Weights of a small GPT-style language model, trained from scratch on English Wikipedia: MLP 896 SwiGLU, a variant of SOAP for these matrices.
Each number is 500 + 25 x the weight over its row's rms, rounded and kept within 0 to 999. Layers, rows and columns count from 0. Numbers have three digits each. The size before them is the row's rms in percent of the matrix's.

# up: layer 10 MLP up, 896x448, rms 0.126, rows 187-261, columns 336-391
# down: layer 10 MLP down (transposed), 896x448, rms 0.123, rows 187-261, columns 336-391
# gate: layer 10 MLP gate, 896x448, rms 0.124, rows 188-262, columns 336-391
up187 102:513478522521522488489474460554484478497477483504511472466521500523456514491459450471475475477495531479474571532507523505507544523473492499485454495500542507490502494537
down187 102:504498482545492485520509509542511463493488510499496475489515549512463501462477472524470504497485487418471533471494488496502489494472516484481488481515519506486491505500
gate188 103:513466532543506506510478495464515507488497543522513485536509514521471517501524514546478539539496495529506492513525510529527466529532489512527457511476469473456478487509
up188 108:500464542530517501519470527500535516482514536514510516502544491586487523481542513488525532529479505541448484520534514565494505544474478506498500481496486524470483452466
down188 103:505510485470505494495493533489539546524505491562483458469491472515478496491487474511484522504490501590506527504488486538501486516468492491494522505485499431452469487522
gate189 096:467462535572520496477481441513522480490512524509490498469496483487494491529490465502508482517528486477505513463475518508495495487484531505524486514532507508461550490515
up189 098:555496527505434479501496509491472488495480517498500493499540512492515479508461514518471495493485498480458545563516447467513511465518464515460466484511506484500483475529
down189 099:467472546517477471494486534511479545547510503515502528497525489497520572466520494524534501455474473450508488491508554530490508519457477494503495494489526509503498488519
gate190 095:543476491501489455506527503494487511484473471490540521459513501515522492510473484530472507566468492506516543529481518468489504489518509480506512508522458496496509501516
up190 095:529487504496494508502521506490460522481489517474428512527527523512478493464538470519474528565505509517506495498519522454482521495493509452509498486498454466521508470497
down190 097:544470514483501491556503498485506476535462518474479543531479532481517496470516488437536473520451461561494521549525517533480439486490503524498499491486472556498530443484
gate191 101:537488533529471509480488507495494537540506521493525545521492500488515550506458502507469523488507475543481543477473524482524530531473521516517494483504501525479493535507
up191 101:517502472517492506502509554496481503482540485515499461471494515470503521575533520496525535540509518496520483542472480527482441468500544494521514512496520477461513533500
down191 104:531457516508516480518474485480482513525516500517487501509518469525452480504513524527515436499489545543495476559448503507525469471534505526491503470484456522518549493540
gate192 096:507523478461517464456540481522473506498495460506491541504487503467564509518513485509465491446468497505484541500465484473495489481476528530490498553489503496472470517515
up192 092:541535505456492457543527471505503504505505500492507559496496542541534527499470521519449521494491476520481553494518480518493522507510524484484518513521526498548488541502
down192 095:506488473524474500536520502508495504512497509500468460568485522538503490523515493471490490466521521418496484481468513478438522484516500521487521467514479507470474504494
gate193 103:479495504513456503475523530492514471477498496528504517533455538504478539471532491510540436482492497489511502526499488456540492535497491496536501516582493491482474484478
up193 098:510547542501541535477532498481467517505474546511487491524469551441506510514488504483493481494532497513526495524475558493492511515491551424518477484453529505441494523496
down193 098:537534502504494486472473525497521494525486484462467492477512486528509478497495530511500504515483493416480488493545481490495446498514461541520490489467483468537517472582
gate194 099:473491471477469519508494488504470552509494528472504531556476507476481526513529476538541498445525503475471532489502519456478514494512514459543483493551509518463489537560
up194 094:508494515563474513502435509477526517487520491490506476454507486511503481483514524476475513525520541498492525535471529495507496521498478491496484505481471490528482479504
down194 095:526505514475501509473472493552461527497518543514503519527540478504495498557514451493513541557533485489483506461503524489517468513516492504504523484489550512513490535525
gate195 096:491492454531465481522503507498474483523526494442526501461495535486469488531508506519475528496500483483504526474475476508576511506502487566492526481524502506490545476515
up195 098:468526487499482487505475447498519506537512510476500526514510523489498481561460536456496509503474484505453518491484458528536481498507492488531470472478530493467535455528
down195 097:512508476507483436514529520526468474469520535455515512505491511490481519515443540530457529505492462458520462480514497492537470494546466520476496507539565553436521495540
gate196 095:525500482529479472465515473452512498499457508521472496472505522490475497479475461510538496476490540511487508484491503504477530490455520467494500525555506481511516516421
up196 096:484455498483474496481502510517498522506476465500471511528482487486490528504473490501528503523485532523487517496541525456478505515490545513505484534534532456515507457512
down196 096:527515494538523490530500522502498516501524501542530529567506452472539454519540537485507497490513486411513492526502501513500468511498504478513503462525480512493496484514
gate197 108:511511505458520543485467490478510495482510527545488483542479513492487467495491522504546501493551516496483528437471460493468528501514514524480503519552504515442495526516
up197 107:456488481506479505523518539505507476505516512524493497496516495545511522477496482492477502515477498485514502537540513499497474460514496487503496518493469461559518501454
down197 100:485509497478489479529521472516524509506514503489520492507493509527478519516491525455440526520476506513493520550489488507507501464490500548498536486491545469514504475465
gate198 099:486519492485494461533495495482471508492525498470508493499491495506507492457497486508510490497514477447485476494505505527493511514535502444544539482516522511513456517508
up198 096:509490483471471542512476494454540528464499566473519547504510479497534516503480493514466487488485512527486489473525532468457501503547521503476496517513520520470519517522
down198 094:488480524503502488523537501493539505492451499485475552508484489474443441483505506448502522466504534499540497497490490538536474499490507493526488459495507508485490464527
gate199 100:503524518500499505501554473468493529509504540509500506488500516505486476488552484495465491512511521473509510511475483499561505487450475486525477478536475476504510509508
up199 099:445501525508502512494488559525516579498495491530472560519481496550516516469499465499486483491494495521516467450551497477466486502560490513457501499486533503510558487474
down199 103:510506512531485442498468455525481512526540477490505510500512513519489511551487521494525506457511511515452513503454493530477508559479531522489452461473501470533538529497
gate200 096:479512503524491481480503506496544530494515507437530477479542492526541459484509452549494503483534500499492502462491456537521521488485492487488496497489492491449518513479
up200 095:462519510526520472545505540498487537453523462511495506538543478487532455476492471510524537494487468524506492511528495482553485498460478492492513510501488526499517495547
down200 096:474478488530520476488474506531488497548501473502456500491482493508498519505501499510501543514507464529499524529526459558497480525478540539509532501491516493446518462503
gate201 102:500485473525524514560538540505513474510504495444459479523472516516448445479521526476511518531463494501466501499433517523500476483475514502498492471495535448536485481501
up201 102:522506533521504536504456516477461519479501479512502497545486491533513499552497513461479513493547503473532528510531477524508504485515490480514489522480474492533506521484
down201 106:493511518505495466491503481465471526491489515462527475529460529515490503559507540518513488532512501445485496513499500503500475534482483467529526487532485530499518515500
gate202 102:508484502506530477496482483501469508499490490482521480465494509450544506465507473500497499497480444488527505523525452507489501519463490480465484514513517496534480496495
up202 107:481511495486511537461518473546490502536500461480504513543474501507509540482491501526484493543478473491486513503500506500472494521463493501484509533460525470565503537489
down202 099:458499474523507489499521496517521487499481490459503505495489476503509546509479500461453463508493482496489451432478527492508463530498508523472501481444493468481506527521
gate203 104:485499549503455486462481466466512511519543495503504502488500522536474485528502505475530440556482493478486536541528495510488479515452487457472506498504516488529523480508
up203 106:503536490504524511528472533494512472467516448514471523529507505527505499485491494481522545475499490515484483508511487474470538466545526485504434516476480477486507535505
down203 102:504514485507500486502487516532486492494504524490519541481470511488499463488475511488519497536498489473473485481503474509508537503496523499477479468530507529499483493500
gate204 126:487520518501486515508504499520551479498535457521489516507504520502553535522504478497508536443481466508476494535494483483481536473535500489516505520498510478540522500496
up204 112:472485502481491492522444500553518501469520473479489501487485502552502500500528467508479494476524486517498490505480502479497521503535479520501495528536523481516532536496
down204 116:550493475540503501462508529452496513537486551496483514543500501461481511517464547496530470511499528491501532459509498504508497479474515481482475471485461494463473485479
gate205 090:502498476496412498507484506459463489501486506516517496531479478543487515492516488469507506462513500477477483547488488471468508508526505504470487475497515507474478501526
up205 093:488539573458519488505491489517530475497486487508455495505528479477488487520467497513515514493512522489522452516511458495536495472484528535525505512502475505494489548458
down205 099:515505462487510458527478472541511543467453532510517501487481487509491518502526503503528469517504501507496496495492441506485488524529476463504490458517509498489483497535
gate206 099:504494522490439488482496504516529479520531478540524502480511456506526528534518516463519496486488443493506550489542498497469515501521507520493495529480463516506519488506
up206 101:515510529468502482454524528498548459494513516497508466475501484541529529496483544517486532493547482489474551475479449520462497514528540507471490517471501526498527512504
down206 099:513499495513492492503505555486462479450500523517557506495543517476508513469468537474515522530505507440510475452445526502522479477529481498493496516491493487508473513456
gate207 109:515509509467474506550542531474511502551496485518533490554539513544514574536528529486500506484551460471495486484464536492523508503529518495527524487494520531503476506542
up207 096:500490466506495484479489508519472476435503501508505527480471503507508471476465440499456487545487524498505505516507464458498503490494542485497462510513495469527486514481
down207 099:488520486518457516527518501540501544486463510530437460470494488506540514521493497490488500505501479405532490490533505530535514485520479492457479513517492509525512497434
gate208 097:513519493462454507501492494513471474533515521488526491518468530526537497463470491493472488530544472441518570532456504486537476450448472473488469487506449516493515463527
up208 099:525522486517537509515480459524486511457527453495477475507483516508491518511491526516484507480487483486514503534472484500522510505511481516478494523544513522541510459547
down208 102:477490516483510485545514475502501471529437495494532556483437536476509474478490497509468489474510491501485519519493521495467468503509505497522451486503501519498555527492
gate209 096:514492478509491524513478484488496484505508493499507477508525528504522451506492523493520521501565505541513474458477493515514494468486484466527487484485529497517469499522
up209 096:479490518513493496512458494518509502527490498484550507578518537527526528485498492475534517497552564481547507442528500494489536438505515459448512455491497522483547462480
down209 096:497500476506480486474501490528519506504539470512473478517525489499517516502504488495488524478499500494489545563510468512481492531479471524509521474502541538484501511497
gate210 100:505461487494516486536515477529466459484515518512521486560481478540486534506498510504470491518534496509497493482512458511495473533460506522492463516469465467536466493481
up210 098:463479493493488513458475529492536541544526503474469477481487491500511563483496529493463509510471455469456524507545500480507492492488513538482514513479545497502534529480
down210 099:528521494466440551487484525487563473507483466506503471472491503477491497523473492492505463467490503540502530482452484526459540485486466490498557499497498497489462518496
gate211 099:499518498495443489494478515493482494491520484477497524470465515459469501497489532507487475509536513484537456534503512548537507488487451444532501507522496526485491525478
up211 100:505495472481473511546470491519513525503518511537524553474515521507486526471444493523441525455511476446522524441463465513519490497489476504490560485502489467538498490489
down211 097:492515503493524469490481461509502487450535523441488455493513479489522485489508499528518477516479476531494546507459474508513495493513438535519498462518497516476469478486
gate212 096:533499503470466528510520485546553446482541511529483534478507497469486518489508476498490533553482494455502520527526478491514497476523496516509487497520498493521482542520
up212 097:486459528549529449545481518464499528494481529476497482526472561512513484516507533488509487474503507509487467486495481525512503503499517510535503499475495506479516471500
down212 100:525516515534544480484494492479524489457516495522482508515538473511507534493498546498481496490518496508510474500502498506510451514503530524528481531499483540495485502515
gate213 106:479441511494533478515469507491497502474490498516528480495552502523498484464513513492555469481480523501521524517516498507500521541519524503452499479534544496482475465453
up213 103:501485535471544469489535526506518488489474495528500498472520485503518524485512503517496508432507483510486466522526445491503482532534540481508494523509530559490461474497
down213 098:549503494483507494522533464507513522515482481517509476530460507499525524494469450512482499565498448522514481550482551478498493510492470471501524527466527486544477491466
gate214 106:460501499505526496510506485523536498476473481477473444537489481493475505496517545525527518482517476511518495488483518512510467487472498510485492438457481510544496509514
up214 102:481536503476479542486443535538471499546500520474513537481499504512532486502485478465497500481491549491516531510547525505543503484523490478524524504535536503503490505493
down214 105:499494471460473505471496492473467456508454513492487531511547457481511555456499500499518531486481489464485506495512509497475490498477488539521490445516507497514436501521
gate215 105:492502435488503483472475511482497497496538515537493507515518519523478521546506521521473487455490514477492508450535517516501546523497519473525492471467515506516507432503
up215 110:489525505511503470477514515527501493480494499521518526516467465504498462450446511494474512528511512490510470530467501508512464475487530496446519481497510482468511538508
down215 105:513466534512483471540532438529466470466501497508527492534488505517447540491478513483483459531495521527476497464478523501545485510508527490499467498525509481479494509497
gate216 103:499488485462465465508498549522526481487515493525528495567533517535460496489461538481515510516524500467512500483499544498535488478494508533503488537521514461490479555536
up216 103:534496521497520518507489460527471488484519501478513487473482500474491496517519501518484503532493527497484495532484510482512501548469492501467544499489502551474459512468
down216 098:520511478553497496476518485503441502494490515503447470498508568464518477477505510496545446512517507494500514499500496485527555536495503475532538499448520511522462475449
gate217 097:470485492516479485535473485470488500486489505486460514500478512497518504502494454507481509438522557466507484497490478502475547488527484440470475513535490539505510501482
up217 095:504469514533525500520533431484471494507486510518483493543513485521493546500475466519508505474533543531550503481497499525513526473483498497484479490505467516514503481522
down217 095:472483509518497482555518526500512480500492523524498499467512462526483497483496502543482495486520493482493533474495498512498467527540493491549546499476495505496516503491
gate218 108:449503478477439543479520521556491500500531499508522516529449497489517499470469464476476521504498487518529414529493492520460489446493507470497542494541508501492510495468
up218 104:491459520442494484523519492523466510495495552471491506491527514508506497499516465473492490509521490489529515557481515506504513529511488521490476507510550476464521499485
down218 101:472555525501541466502494492492513523507544532508523522487503524495497469521510458498513499503490481606461506501467537521531515545546533528499497477528528514499527501506
gate219 116:513522495499504543457471464520501523529519516536489441517533536529508498455549553515487493494479514501463482513481504505525536489497494558494497493513495480470451514517
up219 117:464527487519532539478534489494514506534502533523493453503498527505524510485526485499475517476500488483479511516470481502521525499481483584493492475514491485528482499520
down219 103:461497465495463487496483485514496469507460511500505509528495507497493483506505486540500480511513480508493505487481480513501497530499484524543505498494507489496526477487
gate220 099:508489524496538525529495506456513493538472474475479483508489489460485480496480483528523526516504482535459520532521464486507469519522527489469445510515518547519474494488
up220 099:535494517510499537516470498506500511537527533523505531470520517487541466515490510504539487494484510525494527518511479496494514478481487488462500515487475462485451490497
down220 097:523555531517529471470474478498470498480467501458475522513511528490509511501531486494483490462514486559467497487491480513503541551512494470500517497489488459562482499521
gate221 094:543461525504477512506462456476510502477529499476514487478532508457514461466555493515506515532486478494492496497499533475530517507503529501496504540525512525455484508502
up221 096:441545498504512463496517512495482531494484498502485515522456514494496502506467513516542514489485515518483538482496526550475487523494514475522517501463521464474532500500
down221 095:497505496503516496475490562515481577501495512482498463516511486515551485531525493498493482522521475472460499505503489508490438508461488486490503504503512482499494495515
gate222 095:507483496484513466501535456534484488489518502458476510543486487530488501478494443552520499491503508479501477524494454508512457513472516511493548490454500487474491513486
up222 095:478472503518539509494495475533505493499568529524508520473486473544455517465502519496506487498500520516503508518543520552515466481486513515540501452513493485512500499481
down222 095:551567488500510494489490494532511535542516467546490523446496518522519520467461512526500525501487460493503515445484499484496523472530494492474507499513478498518474488507
gate223 094:507483462523511523462541495474517497474485509461486550495496517493483504529488474498503504476486483485520521484523475495502487534529449521514514493509513530490541478475
up223 092:486491503506468496503546492476496484500477564497505554460496475529488567515478542502532477511516456522536535488503508527512483556461499526450549513498538515495502516458
down223 098:480468472496479524518523485437454464504479476479497574541515483454467482496508532487543469537486542502515515467517507475481483529550527505474518475538519511481518502477
gate224 102:468457508474523532497510513553490544514487497500516495483490538476521464497518500499483497532500480500518497532513520493500511524494477494514448488523471474546482495512
up224 103:485481486517521485507498495507466515552505530500537496465466492484481456488497500535500484499557486502485462513519551477511488513540480464518477509531523483506483536485
down224 102:532514480472539532489484478488558495503522555519483496498487465493492504485475460495473488527539523544485524534495495485521518500499514516502468542513492473514513536542
gate225 099:499470530503494494508529528525456508524531552519487470481473505488494464500448501486514511510513504508498465453479487522523486521537507500476537505479496482531536526478
up225 097:516468517469499465506514512498485520483526477480542505538471509472492493515505478494521501495521523491482448522541496510510494487525544491492517522468491475484489548503
down225 099:489514506502514511521521482474539484528490462539491502494502471469524491477496536523458513491461505574480517495554546483518495479472491476489507545497424452487476507477
gate226 098:495514522477509513536513499512514435485503483555501520488523533511496530475498528531506483531482481500488477484526504478481504505490497503491551480483488470537489430471
up226 100:508503504484517444509483501515540549518513537470481532568481500494519529559503498502513495514499480494496495489517443530509555534518435520507485516518496491508544461507
down226 099:430531497479469520527518473485524472473490485481527519503483502498498489502492489518471514517484469469517510515489485442470498514543469486489529532485537504571479528526
gate227 092:524497518432524518505466543450473519492496511499475525523491488489466510502480482453539495489534462490530497527535518456477493521480495465515541511469490532498498532515
up227 094:508523469468493474525445519474456521503487530563471513518530482474443533488491491510524511528498468476507515536498516464437506486502495461510539505500493496509503527521
down227 098:502511451500489499482485539445514494533542478493463506511483486465472476502510551434470512513509488436520465524505516472502534518506575483500465481497516505484501505465
gate228 098:511487469487529522472497525515486517551514464479572521513475535479472509526494450527466515544550494483504488464553477501526490447482478521473522488538522466538544527516
up228 094:528529542506470515514494510495527453489515460492489474473469502514501530519505520488487490517464492504471500527482536490495482501495518498484502492449493534450480483485
down228 096:513498523461473499512502527516515470491480495469505543482488523536515523510476519444490506515480536506500472534489536519447502482505490489497476497505547520438522475505
gate229 093:502544547484488523458524495507508492547488515471559488506521475477491480513537513506553482463512475527463477482476500527479505499481500518529456518502493528493530488476
up229 096:508474510507490525503495481530519541504531501474493532487539489529522475524518475506482511518486534483498508508500525438537493519488529468488528483518529498518495516522
down229 092:503508475501507539508470466479520496494502526490489533499495554504501452532500556492527475502504492488478533468501460488524501560467494524547517521499529440499476455528
gate230 109:529479509489488502477501469500474477480452532515531516503498491608481496516517526564498467520521501517493519506452495464512490479456478497461483490521500445512470478502
up230 108:465514514479462478512518564538551529498488517464510478492495535487484523471503515489479519500490513495497494469528483489522451513513454474489469509505502505517454475511
down230 104:477490528497450495498538535519515517504539537495482495490532520509563528509554501524479536506459495559487517494529518510499461484514512486527512515503498526486430443500
gate231 093:501525526489487547425481453547500514503477496432493494480489529522481536525493471480474527463507492491494492457495497515517490555552510482518480523482493474487495488465
up231 098:497458547462496549490487474534517499469492467487477496493483548519511469521526525506465505488521475514492490496532500527522500509505513514529475519526498478505482484506
down231 103:479508505518464514470542494494498493534477523504509525505513555496487486503514433433509508485495474492493474437505463459518488498502480467482508513489496513476513495510
gate232 103:512521479490469583544486467507486490495458561500501441488469472455533474501512447495470523487500525480463530510517485515523518491527478525510468532546491523495484488537
up232 103:460482484506541521508503508520492495516483506558498491512493480488497515512468516496504507484497485467450528531547506522496528489502440530527491486488494483486512513501
down232 101:485500533562444523486502507481502452484479534512558475495491509495473503507471488492534510517491506491494502566474532505529546453458496462487459511515509519460521476482
gate233 105:526476465530518487510483510535450525497507511508503486474505472452528491504531508537481490482463450553464510525522471531484523517493510475479496484537492510511511528500
up233 101:536494487476500496529502504477524487496491484511492455505489525491536481496493494474537481540505518468527492456527509488532536523463479483475519534475507511492498501494
down233 101:522518459513487495435495526426518527530500496468504502467491487487505485487525504441487520532522528451511467493556438530477509527564517507506518502488497556488491473504
gate234 094:479513489534468483528534490507526462547508510492496528507445516502525499453459536455486436522482527542492477492494520515487484471471513482535484478500511483478499485484
up234 097:502496485531479467500500509492515521544464502478480469495504467486507561469496535485491502485512450514534516488473446494520471460459511567504507483484496479563456494485
down234 097:513485497492539509477532542462525446470482499488491506512528495509503506492535543485517484540474560596526504503520507473541541496529487498496517493533518491493483485529
gate235 100:545494496496484503535510463476499553485457516511501541473490496478506467497527498526520531520499519458508519508527473528510461530541460498531497474501529513472520484468
up235 098:513521558499472453504477467504529500444499564494492514476518481532527515497536536464562516534516511484496532514492490483525498480491507486540515517494533518512535525475
down235 100:490523525522519446497503477472456506502519489509459503469530524464514475491476466491495500482459528469458496484522510470495517468514524531554498475505542496508481546436
gate236 097:534466503527503490493528480478515495495487442508496502517484510536507499516477470485475540514505481521516515514480514488539452502486503492515497478495517457540506485525
up236 098:515493506505519537488488520477498540524516553508461484505473529465451522499525470495497497468539504530507497466515501490492533516518525496529459487539509453508498482501
down236 095:466516528483483501495548535487537491477479528498498507462506508541525520500513520497521440513480463504485467489536516493510519527501424485491481510485492541486536466472
gate237 099:440496445444552498506465475477494509504521463527448495504527554495479474477514513495480514513511470510536508492511495444479488516524472485511492524514480497509501461494
up237 100:517548466535490500525579537465481500500506497510502503464507504500502515460502501503488461473531517518481449505528501551539517495509499502519494517524514509508506510490
down237 100:492479505500512515478510496518467485509480543478495492494486490505544492538523485494470516497465512533433492490485494521516527458486499510478479502514507474566500500553
gate238 096:535492495491499489504479475524523535536513518470520496488449500457483494506473508464486491486557485448557470487493505456510488484483491485536479522440530466508510514414
up238 097:458492538472523531477452517547509518486508480511477479465487466472472462526525491512510510518499510460502505508482464471465502479522483524535519487491500488460487483463
down238 097:538521502482532489505529476553472467515514493508511487511505487517532478441467477494501507515513498530537481513481529490479495511503481494537538510490481502472526490522
gate239 097:445503489459528530477547535496512523492488459473471495470510470478473499507495483514546427470470499519459500529526510517468462495555524453489512526489489502508513529470
up239 090:503494476499497508527477477486482490499521487503501495472522472533518489502466507521469484506472477498500498505520489485498457518499478509488506505468492477556518476476
down239 095:510501499476492497516540509524528534453438462501515497466526475505461507551488515501508492464484531463463506512500418523505458494474491482549513522550484471477502516524
gate240 103:503512486493515505469517543507539509462498502543480499496538520492505449475523459532514441497490456491537492514524472501511522491482491460517517466475475494463484465507
up240 102:497496487467529510524480513458478524543454511447553543477498428502492548527487560494502500524508518509467466480491474476532529496509487500437518518476515528510509528512
down240 103:464456529507546481447505503509513500486510509560504515470477486520488467465469458534538447485488567504505490491530516495447517534478501540549502497474507487525464559484
gate241 103:496512516519527504528541496488472456478484528489540532495522452483459526490527490527492534512501478539473494524501532516526483499431524539511536481443522485489484534512
up241 101:481506510513498446504513500483456523480506530511474531495505431492465508536521480513484524531520505476508512462490505509480484505463493542460500494510473522500492500530
down241 105:531505526498543466458534506490478488515497502501521472571463501504528500471491508518510548506489529451499524506454488474491492549482472493469500519490458528574522501537
gate242 098:497472513498506464481493512504477542487523501538519440507502439510528471513528487516479491525493467491481520483494495504512463498501500488507491508479527513546540462506
up242 095:502451497515470495483499544486517473458491488519470538446501504526480480503507497515517518536476499519460499507489548482467502505514494523504499514517471519462548487452
down242 096:507534522498480517512530516518553524539471530504506534508482522490481479505476534520495469487460501451506475520506527517501449522544477524519495442478502533519548507465
gate243 098:542456486470488476504483482479520523485515483525496434477517498525460506494459445477487521491499418504477515443537506521495492488495542544491475492491497510501487529503
up243 098:506515497534472507490545517533500483454496509496526481521465496487477516520526506494438487494480524499497532492471482472497518515555500513488509504520497501472500493435
down243 098:505523510522512533478511494449510549454489481506503508488518548465450533518568534479527492501499485506514471503573474494538473465516490497502513489485496478490488507509
gate244 098:488535469508524506466515502523469473502473434506509508507542484496533494483516472505531510496517441439493477462483542483539506528488471429465497488506514487511430492516
up244 097:504491511523479481486498505484450513557513492473461482538600483475508480500476491491477482497476498538479560513527487493518475509502521513510498500517524491481504485494
down244 098:472468463498505532477490503450489453470473490463495527503529494511511503524517542498520450484529534464501409490461516483468551505475510470497517516509511494450502497461
gate245 098:419516498479482461532514545545503535532510495511487496524508512562519513505500511521483475518525510505474541502503525514493467529467507532532471487486462487531524500499
up245 096:541545481486478473511481442470496485502477486437507559467477505463481509502501521487508473524523492507511468535473449502521504498515486484515524496509498472480489520489
down245 101:509550522489491497543443513481470478496477499487488494454496504498487510528486502535508486521523491522526484536500505501548503537518465485508448537523526477471480529502
gate246 102:535507498472506510535524486511553529481471484485454488491522498497505492500496529485503497483547502522509524500498497469477518532508487542511501539451504483512498507482
up246 100:501478520469496485539506482519511527478529532513494471510534477461471502530521523485524484469516493520526493515523504526486481520536488516533496523492472523484521540482
down246 098:524484508474534513540504483526522483486523502486478493505545498522458467548511526505520487511507513525507490500519504503478498524469518503498533483541524577512476495470
gate247 101:511521515482554506500437503513530486479466503495506527496512543477504522492496541517498475464483485529449479475458456470507479452516499500495482464507469438505503534506
up247 098:514443499503511528526490542498532494508533528545516480490499497474459513488503505528494527542477488494519476476480483565508469499512499538486468504454458489515476487518
down247 102:517496515476469497475474565453502521541503530490516500518526502467493501522486496495511507474493500536488519487478537548537501476538562492491519484465499467499482483483
gate248 099:531512526472477522538518484485487495468484464453499429579471473504481513498468532523518498515485518491443529452474499482499510501474465487504480455512501539472519537508
up248 100:519474519525490481513483507500564480533481514528510490522514524510474531469506571512497476530541509490492531444481530464512459453478485486515513490515515502525524457480
down248 098:522489485467505483501504505511513533518508522458514478501486489530523500510509468570490483509514531559486510499538508508502488507474496491458472499511505457457506516490
gate249 097:522500515472475519459481500519501471497464466498510541478561487469564510499517466481530551544479486494540498462516506471504543460498481525480499482510471542440490482513
up249 098:516509493477529524539491489514511500480464566502545472480440468524493535502501490571480484502456501503498502518501570473486453498468510487506476515536539434502489546505
down249 100:538472526501469525497453442560496520484496471478519525551522504500549502522484485546525496492510502528519500508478506507458492480494491497519550495501463493487472544507
gate250 101:494497508498517495511574490514512480481465496576484458513476485487453460481503513519430463501497460515440528496462521534535482471526526479505506461452455473489454450487
up250 104:521493499538478506503484488509518488509531514471536491502449463478469528544537491490456497503441542502509476486504513501503489478522519520477492538497501479527515485494
down250 101:467477485474503470505498504534502527454503476501525513542508511544496489513502476490479523502510583433510518478506519512515514495478533510491494495519493502526479551509
gate251 099:493542479498499502538490465526490470522535511489524522527481515473509474499527519506470527525533486502498515506524477500524508481509507489512521531495537521496520512486
up251 098:529473511434506513475502508489532496489485488511510499493499507468466502530496492497553467526516535482453520487517547449494529461492480496467509524516466517530473512518
down251 101:532475488569540508527507507516524492525497506493509489514528466503439508486506507539499465493518459507492488499529502481473490479499488497500531487459483507462520475501
gate252 097:531527506553489516502482511446529517538467488497515498523499517527502479517518481493497494517509553491541519512508474469513520455526520468516454487483493496513522454504
up252 100:488512521527455509460462500485520440497515496537489485509511511451473510509490498494515470524435505475487478505496553502490523516499536530498489467511510484484508504475
down252 102:533517495524526493509499508510477496564507431521549526509533487516482493492473486510499487521497526481483455529539483469513490513475504445491462473488486512463443480510
gate253 096:509513497521514540536494488496492511491521462506472474476486483473546493541500526526533500493481521494508457505485480499497477500484465501536537577509511500461522500482
up253 092:482500519453481468491527477502521507493484457503488504526517481556473520522518477528521542547497497461457516499502492437487518518535504496491475524472504530523502528508
down253 094:501493465499506532492508519516532517474505500527488486486488496474531471522537477511463538463509496434524449490500517494523505515502532512505529500512526510484516480474
gate254 100:456466444487456523470504516570501468496468511533517507539491505540487542451533501548467488525480489457517518512517504519521504488513467530478449488505517481515515503488
up254 107:519484509505510512531513524471522480483486545472448449499532496499493449523471474483525523442486505500526511552542486477489511471532491537524519517498527553464529489471
down254 099:488514495469481510506503552523478489451496499535501538499511510491475519513522485492521445478505492472546508532526514515491545488528486531471509540462464538507538495497
gate255 102:496482492505489519494480442454517479498517530518514487490507505462481524558471477496495502491486483478496497457537475461450511497556524498488530492486566499494502468483
up255 104:480461494507515512527477448538531473512519496517510525532495480487517550498515486525490491500491460498493509516479533496489497569468499519523520495478489458509496525508
down255 101:492507518476532492515513487497525536459499488523443507482519484487513489492452513506494450471511538537474507505458495478542483494454512537506473496517508497490504537489
gate256 121:525464473521492465509483536503504477509490504475485458464487506510527518467510444458513507487489483466478461469482474537491482500482471470529508505496479455503555548477
up256 112:485534523498520524460525493517507512535520488508501498525528475505465480495469520533508496518518514530476519505531545475518499478499560521477486496476499524497460462524
down256 112:470503479501481532503539500526502496488513544553492518516523533491495468535526517485512519541527500511514520496496501446472494515515510476452494519514523454499508471489
gate257 103:530475471545488515502499507497517496497513472484491444500509523518515499498502487534518473521500493506504516500529507509544550507489495502493494502510497483494476510515
up257 106:515560506539498481484507483480506562511500530474442483456459513462539453503494460468553517477527496504488478502497465484498516507539522488507460517480486480535513516544
down257 105:527522486486540488534504480535488474566520482447463514521524465515498496499520474519491496489448525496510470464508511522509471507532484506515528531491478507501491539491
gate258 098:475492474500505483455484523543487492485500482454489497525472490520474501474456538508526521521526496535526475519449462533505522502510516505500522467527548507492485524520
up258 100:507509464518486495499487501511476453504540528493520451516505468508493491516499472543491529465487457499493491516524503532462515524473495467531474480469489512554483495503
down258 103:485491485516494490500513514512477498539545493528498480520468525500476488514547530554488523509498477456483492556535519541475453523489488491445489513474461490448470525523
gate259 095:547484465476465507460498501533533513539555504498460534544488484472524478467532456498498559499538502503544459504503532470501531498501460505489584492508494516498521486484
up259 098:470496493453507488504480510477516558514447518518482476515507506501482507477479525480543478538473491472501475480519466549525503517467505476479448552522539528498468499471
down259 101:536481469504483503581505511490511511512526542545431494478482480502535437494496489505483524476504479502558520490475503513477486510499464491511496473504495467450482534510
gate260 094:506496491510458502510510494466528545471472546507504524471494517495538499490526473488507468531518532465506493497505512473460517472498481491500511549518491497483475520493
up260 101:496510504567466507530493481476509507467529508450519538457493544520538482504514465527517510503477511489522527498543510489507457484496482475522530511546493498493502500526
down260 102:461521535528482454536503499503478508492497513500561459504480497478495540539523477489496475461444460468550493525506565468524508463460486502543523504509480518468475482475
gate261 103:498535488517499513472517530513510487491505507467481507496494512475499529478511487499532530514497522505537497477501506506473534523495483528483492529537501473475509497460
up261 101:470453500486484537501499514473519495470541496473529465536531566535504504560498498464498530475487476475524487505485470486507540494498504501470517544500495541541488494476
down261 100:485512488482497500491537464449473501498479470453532527487534483476471560511509502488522515546485483514485531469547513498541519492525486522479492517545505472493485528511
gate262 091:471522568497508464525490504522485524456496511507519502501514486509493513490528514511505522493513516508519505474506525514506473528472497470525452504483493530498522545506